python train.py --num_hidden_layers=16 --hidden_size=128 --num_attention_heads=2 --num_key_value_heads=1 --head_dim=64 --intermediate_size=192 --vocab_size=778 --hidden_act="swiglu" --norm="rmsnorm" --norm_place="pre" --norm_eps=1e-05 --positions="rope" --rope_theta=10000.0 --rope_fraction=1.0 --qk_norm=true --attn_scale=0.125 --bias="none" --tie_word_embeddings=false --parallel_block=false --init="orth" --init_std_qkv=0.0594 --init_std_o=0.0594 --init_std_up=0.0594 --init_std_down=0.0 --optimizer="adamw" --learning_rate=0.00208 --lr_mult_o=1.35 --lr_mult_up=0.772 --beta1=0.9 --beta2=0.95 --lr_head=0.00579 --max_grad_norm=2.0 --warmup_steps=583 --schedule="wsd" --decay_fraction=0.746 --decay_shape="linear" --final_lr_fraction=0.0 --batch_tokens=[8192, 16384, 32768, 65536] --max_seq_len=1024 --doc_mask=true --train_tokens=114000000 --max_steps=4390 --dataset="wikipedia_en"
Each number is 500 + 25 x the weight over its row's rms, rounded and kept within 0 to 999. Layers, rows and columns count from 0. Numbers have three digits each. The size before them is the row's rms in percent of the matrix's.

# gate: layer 3 MLP gate, 192x128, rms 0.0554, rows 146-191, columns 0-63
# up: layer 3 MLP up, 192x128, rms 0.0543, rows 146-191, columns 0-63
# down: layer 3 MLP down (transposed), 192x128, rms 0.0673, rows 146-191, columns 0-63
gate146 084:457504517518488528494488510522498533522491509529480464514515506488509533500490501483513501514475520490470458481489484482469515537525581468445464554483454523479500485498512507495486478528522507
up146 083:480495474519503479441548452504481468490473486514524421505533477469491506492499509500480513481502531485526540455495554503524505500516488510480482518496474530474505497541466502528519534512481502
down146 087:435508476492499523515534476481488476489481510479504477492503514481494522481464493468515513502522525506537514490489493458496471490513553500493545457495534501486495484521480486511491596475488496
gate147 119:502487503495495516520465513527510473496463522514471533503524493517500519510499470491491502528492503460464455486473508526480465510558507517493417499489485483505498485514468552507499488481522432
up147 120:487503455489526470479572488488488515533531513481521491568486482463496455526479518534503526475498538524520522491528466467529499514501486519477539498504508561510508556504504502512537538488525500
down147 112:450506523483520469496508484498496512534512535504483518525468497473492458505485534504487485515503525493482546531501466469541521499475463466506543501504503501504505483470517498498542530473498559
gate148 158:510515492475497521485498506542525540521511520485483463500471514547483544496524516475539536528499518462492498535537529512471495524522514502458503521452538504535476466493480519479466478487520534
up148 149:484515502507519513517473493485502479519503449505504561491481510495458477520478531529496481497494503527488491531462508521506509471454522475533452492547478497493505544433486469520543509493471503
down148 144:522489489512525480503501484526464463473497475514491545501509490432467503498511498477469477469471497509492496498477472486504460510504525495501504501528479505474539565472539502498522505490456505
gate149 109:497493503507526509545483457549498438448474522498509478535488538503483503457490523472475475491511449504524458507467504562479503451516459505499512506520534452501460487514488470483510478530529512
up149 107:534501525441488534485582528489481506496519467477477528502464507507499493449494476526529540518475564515522506512524478498500490518439532498523497460429487482507504532536507505493551528476480511
down149 116:472483496490495499518517466515504505522501489458520495509518513499547506483469512479499520520531573542506513473543491506489469500514520465484516491490505473522519547496523571480520553504494469
gate150 133:480530449506483517482500505494479557484499497499484464525504467449473491469487468510531478493504498467483481507480517500478482502515536477483483502484501496482499510518512517506493473470463494
up150 133:458515483478466483512482500486483531483479470480488502499540491507482478452520492497514524497505511470469487504490511502480475499557548512490461472482487470458500527533493502541501474530517488
down150 131:503528466488484500523510497515490556463497474520534504500541488523485499449508515535509516470506490488505489537480533540441478493562537523491497455483505496495531515486521495474495520517497490
gate151 143:474491525512489500537437493537492522484462519506503491474520516504521488488490483511523500493516451468473484476457509469427468464528495542502486535555510506486475474488511488521498522511497531
up151 137:506521447521479441457538469488495501491459490520518469507537519504517499500509531504524504526536475475520499511491487489532518486534479495525516525494510494498469490492507479539479465493533491
down151 137:487523480479509462462515512488509476504522536528481529501518505494505571479502497521508521563495504534507525522495478500533512506504508513513505493449484505473486532525500482504502574469485502
gate152 011:477487508547481464463470462478501482503477457532518519484463510481503538486514495505500559518521497492513520494491487480422469484546530474502533486486490463493485515500515545475494489506499505
up152 013:515508489479501498489505519538523458489485495503532485529494499466487522495500495606512500465480521506530504506526554495467498478496510482469515538465517465490476509529498486488535492497493515
down152 011:461521463517494506499465446510497527510523507511532479486496473486501450510476477495481464534516528491473501476476498507504570504561478559471488519505535522520520488492474501442517481464519477
gate153 123:522473472536443506467516549489508517458494553482489472517486522479482496452500450512520466523527484478514503532521479515538545516491546499490529502505523500535499466544513504551479510477500527
up153 124:502503476516463447482512552517495529496475513490504462517523531485448510457457476471516462520503514486517492537531492520506526513501506495479515503481485472478480461517504513538499494470517508
down153 130:542499496504460498505510520503530521469510526483513496528488502509473507472494479517471463455501486475527516521494498514497515522509520485537494534507502495501499460515491477513501522489496476
gate154 017:503475483553489496520532487519477484503545502496494513471518484486468515478515478501522515493511513493524536507547485516477516489527457546456522494505547460542473471467513499492482497492448498
up154 017:516432479531506505534464509520514521470529487492518512528485482501506529493559506509516519524513508521451532493505497519499520513487463496495543490458528542561504508530501501497491525505524468
down154 017:467509556509505557501489461512540502483489497452514464518519521520502486528504492473477522441480522513473518442466470505468534512480496512500445481514503519530501463536444496496487531468547479
gate155 122:478484535458516496467484544485507570455529513494485500469484460498501494443516474489539468477499528497477509530509536489535500499451502483538538491464489496521469536518468485496515479469504474
up155 127:474508520488501480458494533480493549469531510513497513489459468524481529434515516493543493453492477510482513524501517493561495511468489477533538465475474446516493511504480492482512507459496476
down155 116:553512495483471502466478512468483561443508522505506495474474458513492541472494487514501511437524491474508518536497530477500485465508499532504530501505468466484520523486543484544495574507478525
gate156 108:502499433420502525542512477512470498523553468505486507463507534493482494495505486575526489518492503476520460501465534448476504468490476542474470468443501523513496495504501475496458508501481455
up156 103:495498484462483514509542509502496487471501487479484497498531531497484507473507463520503538491499564475470474443477514512488538504499483515542529469509486507474515445533533526487473454495494508
down156 112:486494511496471482550543506516533519518481447505501507479534516481500481508499478576522519525495493523503473495489484453473523462474457509499487482435493528446521501529529515516502566534542489
gate157 118:486484480540459455500507498506467521493521502474518494472515522511457443520527502492538540529478471493497515543490522498508521485520504557458528511495549494510525450510488521475498481516528458
up157 119:466527506467525521490481471527518514520496518513458489534516513523530549521473516513461473509493542498522509482502502527481480509514522450518501501483495487494470536515544484520482504467488566
down157 120:469494491481536512494458494495516483489511538533445522505466489522532560458503498506499478503500586513529462516487495539518492508523527491476488512505517516489478500526523491519484465423538543
gate158 110:473503504486501499484496472536474487482471515488522502465518564535508514516504512554486484543471494543497490500533504528481546519491478505445517514525492508441517491541495493443509550530462511
up158 113:546471521513508526504520537513513512476499472472505520504520559494505509487495500483507514470496492497462485462487461479517527502505454537494497543487497493500538507504450505438485534533482486
down158 124:481457507520521518518524489516515516487501487491459507497504507503495508489539494478495519480511484468505491523500515456484470486503483508512525445498500503503474515506520500496484623510502517
gate159 017:480463488521523490518479479527506520485444468497492504489484483512503551514498466504490497462501489498480477520494572505493514473508429484485538488493507498479510483532484480498502476509525525
up159 017:503468514502492495515499499506501544469506473506496511499475488469498521495494490494461494464470484528469492467472452498510506501482508492536504521501522504484491528493500493515482469504522508
down159 016:496499508486533468471464491514458483501477435502531508484505533481505493512489515488471464538538485504508538496513525524561466533500520473505535491472464496540493491532495524519518520512536474
gate160 090:521487515498484483497451525549433486493509503534476437500494467480501489519500514495479474522492482527448524462473496511484516477522494448494456540501526524538518523503499485523496506517484540
up160 095:502532517473492500481501522486528504521493449481502571455501523455514486508527478479517497495499526495517525566501510491503504487494470509526525466506507477529453472537534453490530511503510476
down160 096:524485485524518505532482497461500462475511516500512482449506512510497480552493540511459518507497490442504478482516495528481523544510533476527484518507481501469506544503480479540509472505489466
gate161 106:490482507506479535494440496548511502486460514510491517456510573533496501533464507557522473505473501458442495476476484490472499545491514517521499495489514488511526505489472527516484505534526498
up161 098:487436519513492522522540491492446521509485563507504512497460485493521480496502540502471513469482536517481548536547506460481470476445504468521524485515513511542472543474457446497545534487473525
down161 107:460470527503503498518533508472459512504513504509466494531502483503488457485490512479460514498487534539502537534524502474484483449491489464479520502528525499498462486475523461495519530501496521
gate162 020:482495511487482516518484503539528489495493479479519510460466495515502461495508494559508515487501522498507508492532512465468507516532470515475515474475497445474484471533520514490489450517575494
up162 017:484496514516510506476421507514513505454486524488474477492511466510467535491489502489456553493537507499533494503529591493505465492507500519482525437513506520478502472475496491455523548483509460
down162 016:486493550543514467481473490555450510513555519508487498494464498479493504540525507539471521504494487511531509490507541489493540490490479481519522492506486496505494474521486519493528478519494495
gate163 016:505530484494488505504517545518519529494494509530485490442504527484474507521482504520499494492477450491494485497507514491494523504450508424514525445508551463482463499510467488503487485517503539
up163 015:497514515500530500448503538513512534468477508479492538500473497520510539481489483505514494513487529531480467494510487517495491492537489526560513469493496469456451480508487447492496440513460498
down163 014:557501491488473473533480495462489513467543522516488505480459502527511505466531539498484527480475454482466492509527525499493497529488519496494490490495500533493512494459531495476529500472470472
gate164 103:480481467531488497490475454575445504515492480514515453501521538499472535487488518508471511513516507480486475495459483515496482519511512466459472529485507507511477505510502462530485500504531532
up164 100:452522510489530513491500507521521541489496518438487500516527512546541490506485519486495475503484472490534482466504438526493457519530476540479475475507497487457474465553572534479483494505477534
down164 106:485572501500514473484468495519481497488500491466510478504547529527519524485466493520485502506505502494516506483478453507486555536511503533516495497477534505537487468543541484578492508520564500
gate165 128:502527522498552514513497478522487537534472477459484529478450495500493546493475474500549506494469513507459497471509492501486495566468526526532525465503517468519498500509501521460519507513533559
up165 127:518491495519505499509522508550493512542552495507485465556495497523519505549485544507502481533441524486502548503540508535488500504494525464482460495484447522501513530468510550502469502498539445
down165 130:491546486519511486498540522528483495528501476501472522508504495485492561488505516523508489550452487519541517542506489486558539493514488480511495481476488504463491507501495495515479564490523502
gate166 088:474476506485495526477507488479486473522480469511498493490525523494457513461485486484499500502493526502487465484489526504476512520496498499521466476543506467509489474502443501497466488500484535
up166 086:490522510573500476511563501495465461487466498508500479493541518524474511498478457551510510500505572481542551503506498468526506497484497522506513497513481490509480480517535518484481515501483499
down166 092:495508472525479470549542527496498503525515460494491522510520505516527493537509485543458493501515522427534539479489491500525511492479520487477476474479453490497510564495514532479527533497517496
gate167 109:490492447534502489467455481525480480503502476485487503554480542510525526497463498515491462505510469506486503506474487485498471538504492513506496463448486488491514530503528503524507462503503543
up167 109:511499483433474498527450480534494469480527502521516490501494518455502539501516531475498486517524441500489518506505481545508484491504453522504515521516527474490564476490526455477526460494523523
down167 115:479476447482471498531484454556470439495518532512441521525492528498509538504503503482463519485550486491516513485502479534506443502508511559487552501506497488451531490499505505456510442469520520
gate168 066:467512497519497480493503494512494516554486484504499453548507477542502529476505492467487546516490487496473500476481496503566470529505502497496544435518522487511485502530528530501480475468559471
up168 061:515528477483507503535511514470512455482499497466513514493482473541511478557501462521511439491473518470531518528541524509470495522492489507498505516564510508476503460465503506514468515503532504
down168 063:478523473484506517524492491515498459491510551524516525502494458511535490562481494524502488501483509497513543503512512522502457515439497507522495502533521519502496534508466487489483463498484518
gate169 029:474528501521508474485518473497505453509513442508505508473455516525503535486487496521507464486507490527496513511496548526507490512510478536514538513493549521507453494481488512500527508492505477
up169 028:508513476471510525505502516441479511512500514480499526488486544506499446519503507499502478528467475502503512492478525478488463488472546512528463528504445467490488478501482485505464482503511490
down169 022:472487487528488525465559516512518520496486494531479505517472465484528537448535504502542504464495515545502506543486478509515515493532507516496480537539487489481505485472495495492484495482487524
gate170 092:468515496485486493525513480490492489508484466471484526501485489478513490496502481464517531453483479530536503528529477529467529483457529512535534452480557468525495507531507500485499524454506528
up170 094:492455495547496528468517481488467483522487510473505534509487482480517498517451492462476551479478470484533520487484456534478516523476519542504524504497498512517506555490516549482518490456492484
down170 091:523526496527462507538523466497521510494454519505480553514518516526527511507515460476491478437485460517483448505507529493525496532507501466482496500452469497484502485526488467495485490510507533
gate171 158:494487493495529537490480497519485541490530530539514505460473512507499477482479469517476526514545485486494459499496509477526513499492514543486479496533454451550484459516491474500494495490496509
up171 149:539497494501445466528479502496516459513463491529534521520483499469504511520505549502485448470533472508503463489512512525450489504514560484522512515534523527496501506499474484513477485487496508
down171 142:490505513522484465499498508513498439495494495517508533550522507480481542512521515505532464495479513509509511499485507547494498502514521514575497512513529509441512518473504502516497481441494529
gate172 039:527526512510511492527555483505488466498503511488487493457478469516492495482459513505481463509474493514518521506506440507520490510459522497502506505515526536546497518450482500535515432429517534
up172 042:515485485521510520482533520471512528466477535519490476550518494511505552491509527440483522519504493533452482512490461505541528511492534506470503507447525510545489530492533465528518501481519495
down172 034:455529514548545457456513497515525519501539478516490533506526517502490543488480462488513488492442486461455497499498495470523492511495504535478506492528541504487516477508500510476533486485504502
gate173 139:471510464545502474477507509504474495487479486481490472470511527499475490458509540478492513509532506515486482469491498492511559477504529462454532516533503476495520459535524516518494483465470482
up173 147:493514504466475486492464438519489514510486533492493500490525516469528504498501463500506462537484517449488544495523528555511504461474495490485510488474497495491526514499531469554528526529459457
down173 140:495517511495501521520500489493498519480493476532521462492504499466548489547518504498487455522486526473521564524555518508518523470500486494514497512492477472468515487508519392536518538514481528
gate174 088:515512492494508480489495493490524513494530565532527505521501532497518487494522516487527510548534470476487513483509506479475482552540501475479513502499557489504481519484476469523473471511525504
up174 088:512430524530496517477547539506519515505474495481479531486471484517501513515514471500493483467465518516521495479499504539507522482426492476511547497492474529525546469497515481509532559529486505
down174 093:471469524488559513498499473508493474531489518464491457518500492519497498524508513504498498479481511523501512484484512482509519469483501484470527507469508496515527521498513557504494436509490465
gate175 083:464539535522510499494516512530509501492484502509500466502498527485479484531469520462493482527508443496510510484474510451460505545572482469445493483568537463494495502497540480513442507519522513
up175 082:525463507479524529515478501466513481509485477529520515473477448466527438483525464507480527492510474545528543483492548498492506442478464483518537485519498451522475453492479462456474468486461489
down175 085:460513464495511496539510477476519499465457511517487496484509514506514506449538530508522459490509509502512535528524504541497547489472502484496536520516549475442483475515482486484499514485501494
gate176 089:547524517513490479577473524532505532502505517553523523473546522514516487483506500540527495496486449488452487511510459474524520558500489504490499485500529447486497500496491520524477516487524493
up176 088:475522502542471470499492509538471517510529515496529534437532511499500511503478501505501494484515523481482484509530478471508510536548484501421537498494490512513526480524501552478503486503499507
down176 090:541489460529471450511511536510510505475507497522515512463496505505490516529511513505511458440511471450513513526500463464561475493500511489483479485478492508482499515501525490506483490512473501
gate177 111:463490497530537475524504489511465520490499545494489483499521524513508487519471494525521492516495498490488473508489529552516498489471528537513567518526484499486458478519498481509495505491496510
up177 117:506492459501495513502509482559496496532477490478484459495514498507458519524500510496485520509498508482471494515455476477522520465516555516494468548506511549543524489480417489513460522517456503
down177 118:485506507514510526496496474528465461484494522453501520488525538516479522478451487553491515526500486498494531506495458531512541464510533502524512455482467547466481505510495464504482533454504502
gate178 061:466511496474498501511504526464495532497464552487483487537511487464458567503500496507516498483519506512480445494510536434438491484503498477494485514490506478474498504480487503511462450531486483
up178 056:545524514465540503525444467470509470476492473507498549488501515561504488490487498515469496540499544481537526537471500504520473512499490502562517481512571473503502482463509484510515513483476461
down178 053:471513520495495519496511486563492524503506456525506516493488556523489474474502483509499488519490515496486473478488508512525552491450552506520525471527551444463497513486520488534508519514527492
gate179 019:510491524515492503478455526463501516488516476513510537466482520496498526516557509514489473528500475489455508512513468481519534469493505448536495503506502504504468498492450492495502492529494493
up179 020:493510484453485516501495492519498469505474536474517457557495528502504510510479505529469467511516521521497493502522433495490498490461547429503489495464491492470503500502525489488513512469464476
down179 016:495499495474509549542498467471481526484491531511477518495606523497484512492509526475505489499510523528510479469498487493493490497531499464532502524516486545502518483494491475520482482454497507
gate180 073:500502510481522500529483504492517492500469475463505538508523529582507460505491507509531526511521542483523504519501487516487505510523450565514469487519516489520500480470506521478459490502500475
up180 081:501541544505516463501543512478524466507473480485470488442482463495527472490505491536526520491540493468567526504515538473503505484545470548488478484520537496502475462509546515511525492468527496
down180 077:502489503533494518502555518505481508490491502516513503500492476478493503499485493489504505445504546484489512507566513472480445469500542495465524490481471495527542513489453491465539485484537515
gate181 172:493533481462490521499497502481479473498480463502502495484501506443486525449500475515477509509484478517494529483507513501559468475491505513514537439505478527530466469518450532481459476484511514
up181 165:472517475488500502499503528502495452500477483493500482498523493446474524446497483525461496497486483507487541473512500475533457480486494509501542484514465534484482484518474526498446458502488495
down181 141:516559489500471530480493501494479482523482504491506490506527525468470515468513509506435499434484486511462519478519500493533499438489514511533518467493448516501496505494492549508462480512509503
gate182 094:505446505478506555498512493529502514505489486451535516509485552484520512492489506460486488522504539517492482492507448462493480469473524525445504530504468488488521503495452479490501508502479516
up182 093:508472489493529500515480499522524507488492452486523560517495532517490461542512524522517494523499530508461508490468469493552509497495461545528504509498481437520503497495520488490475523531470512
down182 096:501463466488457493494512474484534527487494498502493471503490452500501526476486510489471493409462503497461481460496481497466497521521506492529505523475507513493456489519500471483468575516528525
gate183 049:467502482501474492485492512479455484503501528571509488512521516510509505504491512485497455505474456472483481483489462482501529507479553457498510534458499500490496544521469507517505475522493490
up183 051:483470480481508498501485460475479469488502439486518476469513457494463502490472511519498536481510511472540511513483479510530516468473509516476512495506517444494488479517517517517498512495514515
down183 048:445471467460486511523517538511465450506479520483507504501516492507500490496529527504514535532498491460536471499476521555486475469455482488527513493495479477450491461452523508492528491479505516
gate184 125:510468441529522487506505525505461500508528537483477486539485548534551496486520519538542508521546514485492482469474499481494528496513543510457519484562512532512509497504526540497480474506535505
up184 134:522490508520507503451494465530488526515515517515492514503529463531530514500521473508524476509532519488495495481537492464515482483521500474496515478534489514481494508452519479491505499521477440
down184 133:510507470478474497459506463513483535511503484499531508503546441507522506520516448512509483498526517498497501485527501462534495479516530490536494462545469525475545490478519473460519481537457463
gate185 089:485514485469520469494452458501502463479473472513514488487472515495509486473515498522505495511533470500522498497535507456489479507507498451547525474536541446520487489497462464515506491505494502
up185 093:507531464476484489471556502482493533498511586517491527523527536466511536512487510549476497491509435495511521513482530495460494472531515560472455516495501555484469538496528452492511476479524516
down185 092:450453500487505516508483517501502509520524491557489536529447497493516512491529497487438467550524496461503451531485482495493485515546512492533478491561482449455506476502504463489502504480482520
gate186 045:529522518477540467565486473466496470527489475482499516463461479492484444500539472513516530514521516481558530546487494495502491502530459510548527491484528487525479501518511518472476497471506501
up186 045:475501505506510474488474479479506503535459531529479545489500519508560472538503489450544489506468506506508509491484481515509495519488499542535490479479522433514518479487520457497459486481477524
down186 043:464561510460532472481535507480531431523547512534484509520515496507512463484516504519540502501474486517528487542484528510499521497487494506514499515507465501489524456460515549481535484457465487
gate187 020:506512483513489485515501491482487490504484521482536475499538448529471493502485487409465529504501498483477517510499589466486493511549506507469487452524476489521531469518505513506495488488514484
up187 023:515530512475526526524512513489521490535486544495469535507480551543511487509480520524525481524492513495482514510513496522555501547519438510537490473508508494525473495472471505496479484488502526
down187 019:476549528520453504485502447547499500493477482496506542517482511478507500526498523524503490520503499502472499474488488512457454506485520472498503536503505477502494569525451530505483601515506466
gate188 135:447469525477511523549529485514502504548508505510485539490495493482531509480488483440524514493507457489552515445478485528537461484500526474476528512540467529512455503519493492517472492513486545
up188 130:449494522525526510529533507506501512520526508532462564484489490491497514512486461477529528498513460540543516483489498529525455502507502497503505469518491501507468471483448518512477471492514535
down188 129:499481511528505520507536520504486515518462507541491528498489457501523499531473466464502486451489454501488487476469481551570460496498499486499514508507486497499459461500501460497506506531475543
gate189 112:439463488454528508476478500503515531488497498522529498509466518521476541493498514484529510503532509474466490524497516476492457501456514467524489462492493493524486505490428498492505506461506513
up189 109:546522506523469491544497491533506443502523492468497546498550470487515490499488520514488498525482528538525465502504471500477530527534485526528487474531520450470517477460542490484486520505493480
down189 109:495537534514481474500493522516493509506531526474485494520549499467490468486486518519476487546471525555518453509511478525510549529461479518480501544510515478476490489521533506513502447524518524
gate190 081:458480471535481543512512479472510499487457487504500420507517508516471528444489500472489484500518533499501474490512561490482497485477501447454514493490502468496483499559460496496480494489481513
up190 082:476499472531480506446499501499511533539487499540458480554507488511511499510488492462507510501485517460478481472498495486474496540508541483485491465473507495458521493472481517522444503496513488
down190 084:465510505510517540498532496440522511517499502514483493492466466488518472499484471542496531515466500501516505493517531481488497470465513516498516499484506473472508472484470495505485535466517478
gate191 139:477484514512522551474490513485479511507480481459467497480467494515492518523507495465508476481542542475501489504460520514466502487439541510519500493538481475511503522565519532453488547531519526
up191 146:466488510541504558479474511504489508477466493465467495451502514517483514540510494481530467473524533474498484502453534495470482482446494515491483498545490464493479497530512544475480538533515538
down191 130:537479492501503516504504514476485514500500471476491491496486472516512488540497484455482495402544539472529470506501513512475461491477513488532487506552502487536502480507512518444493575565516495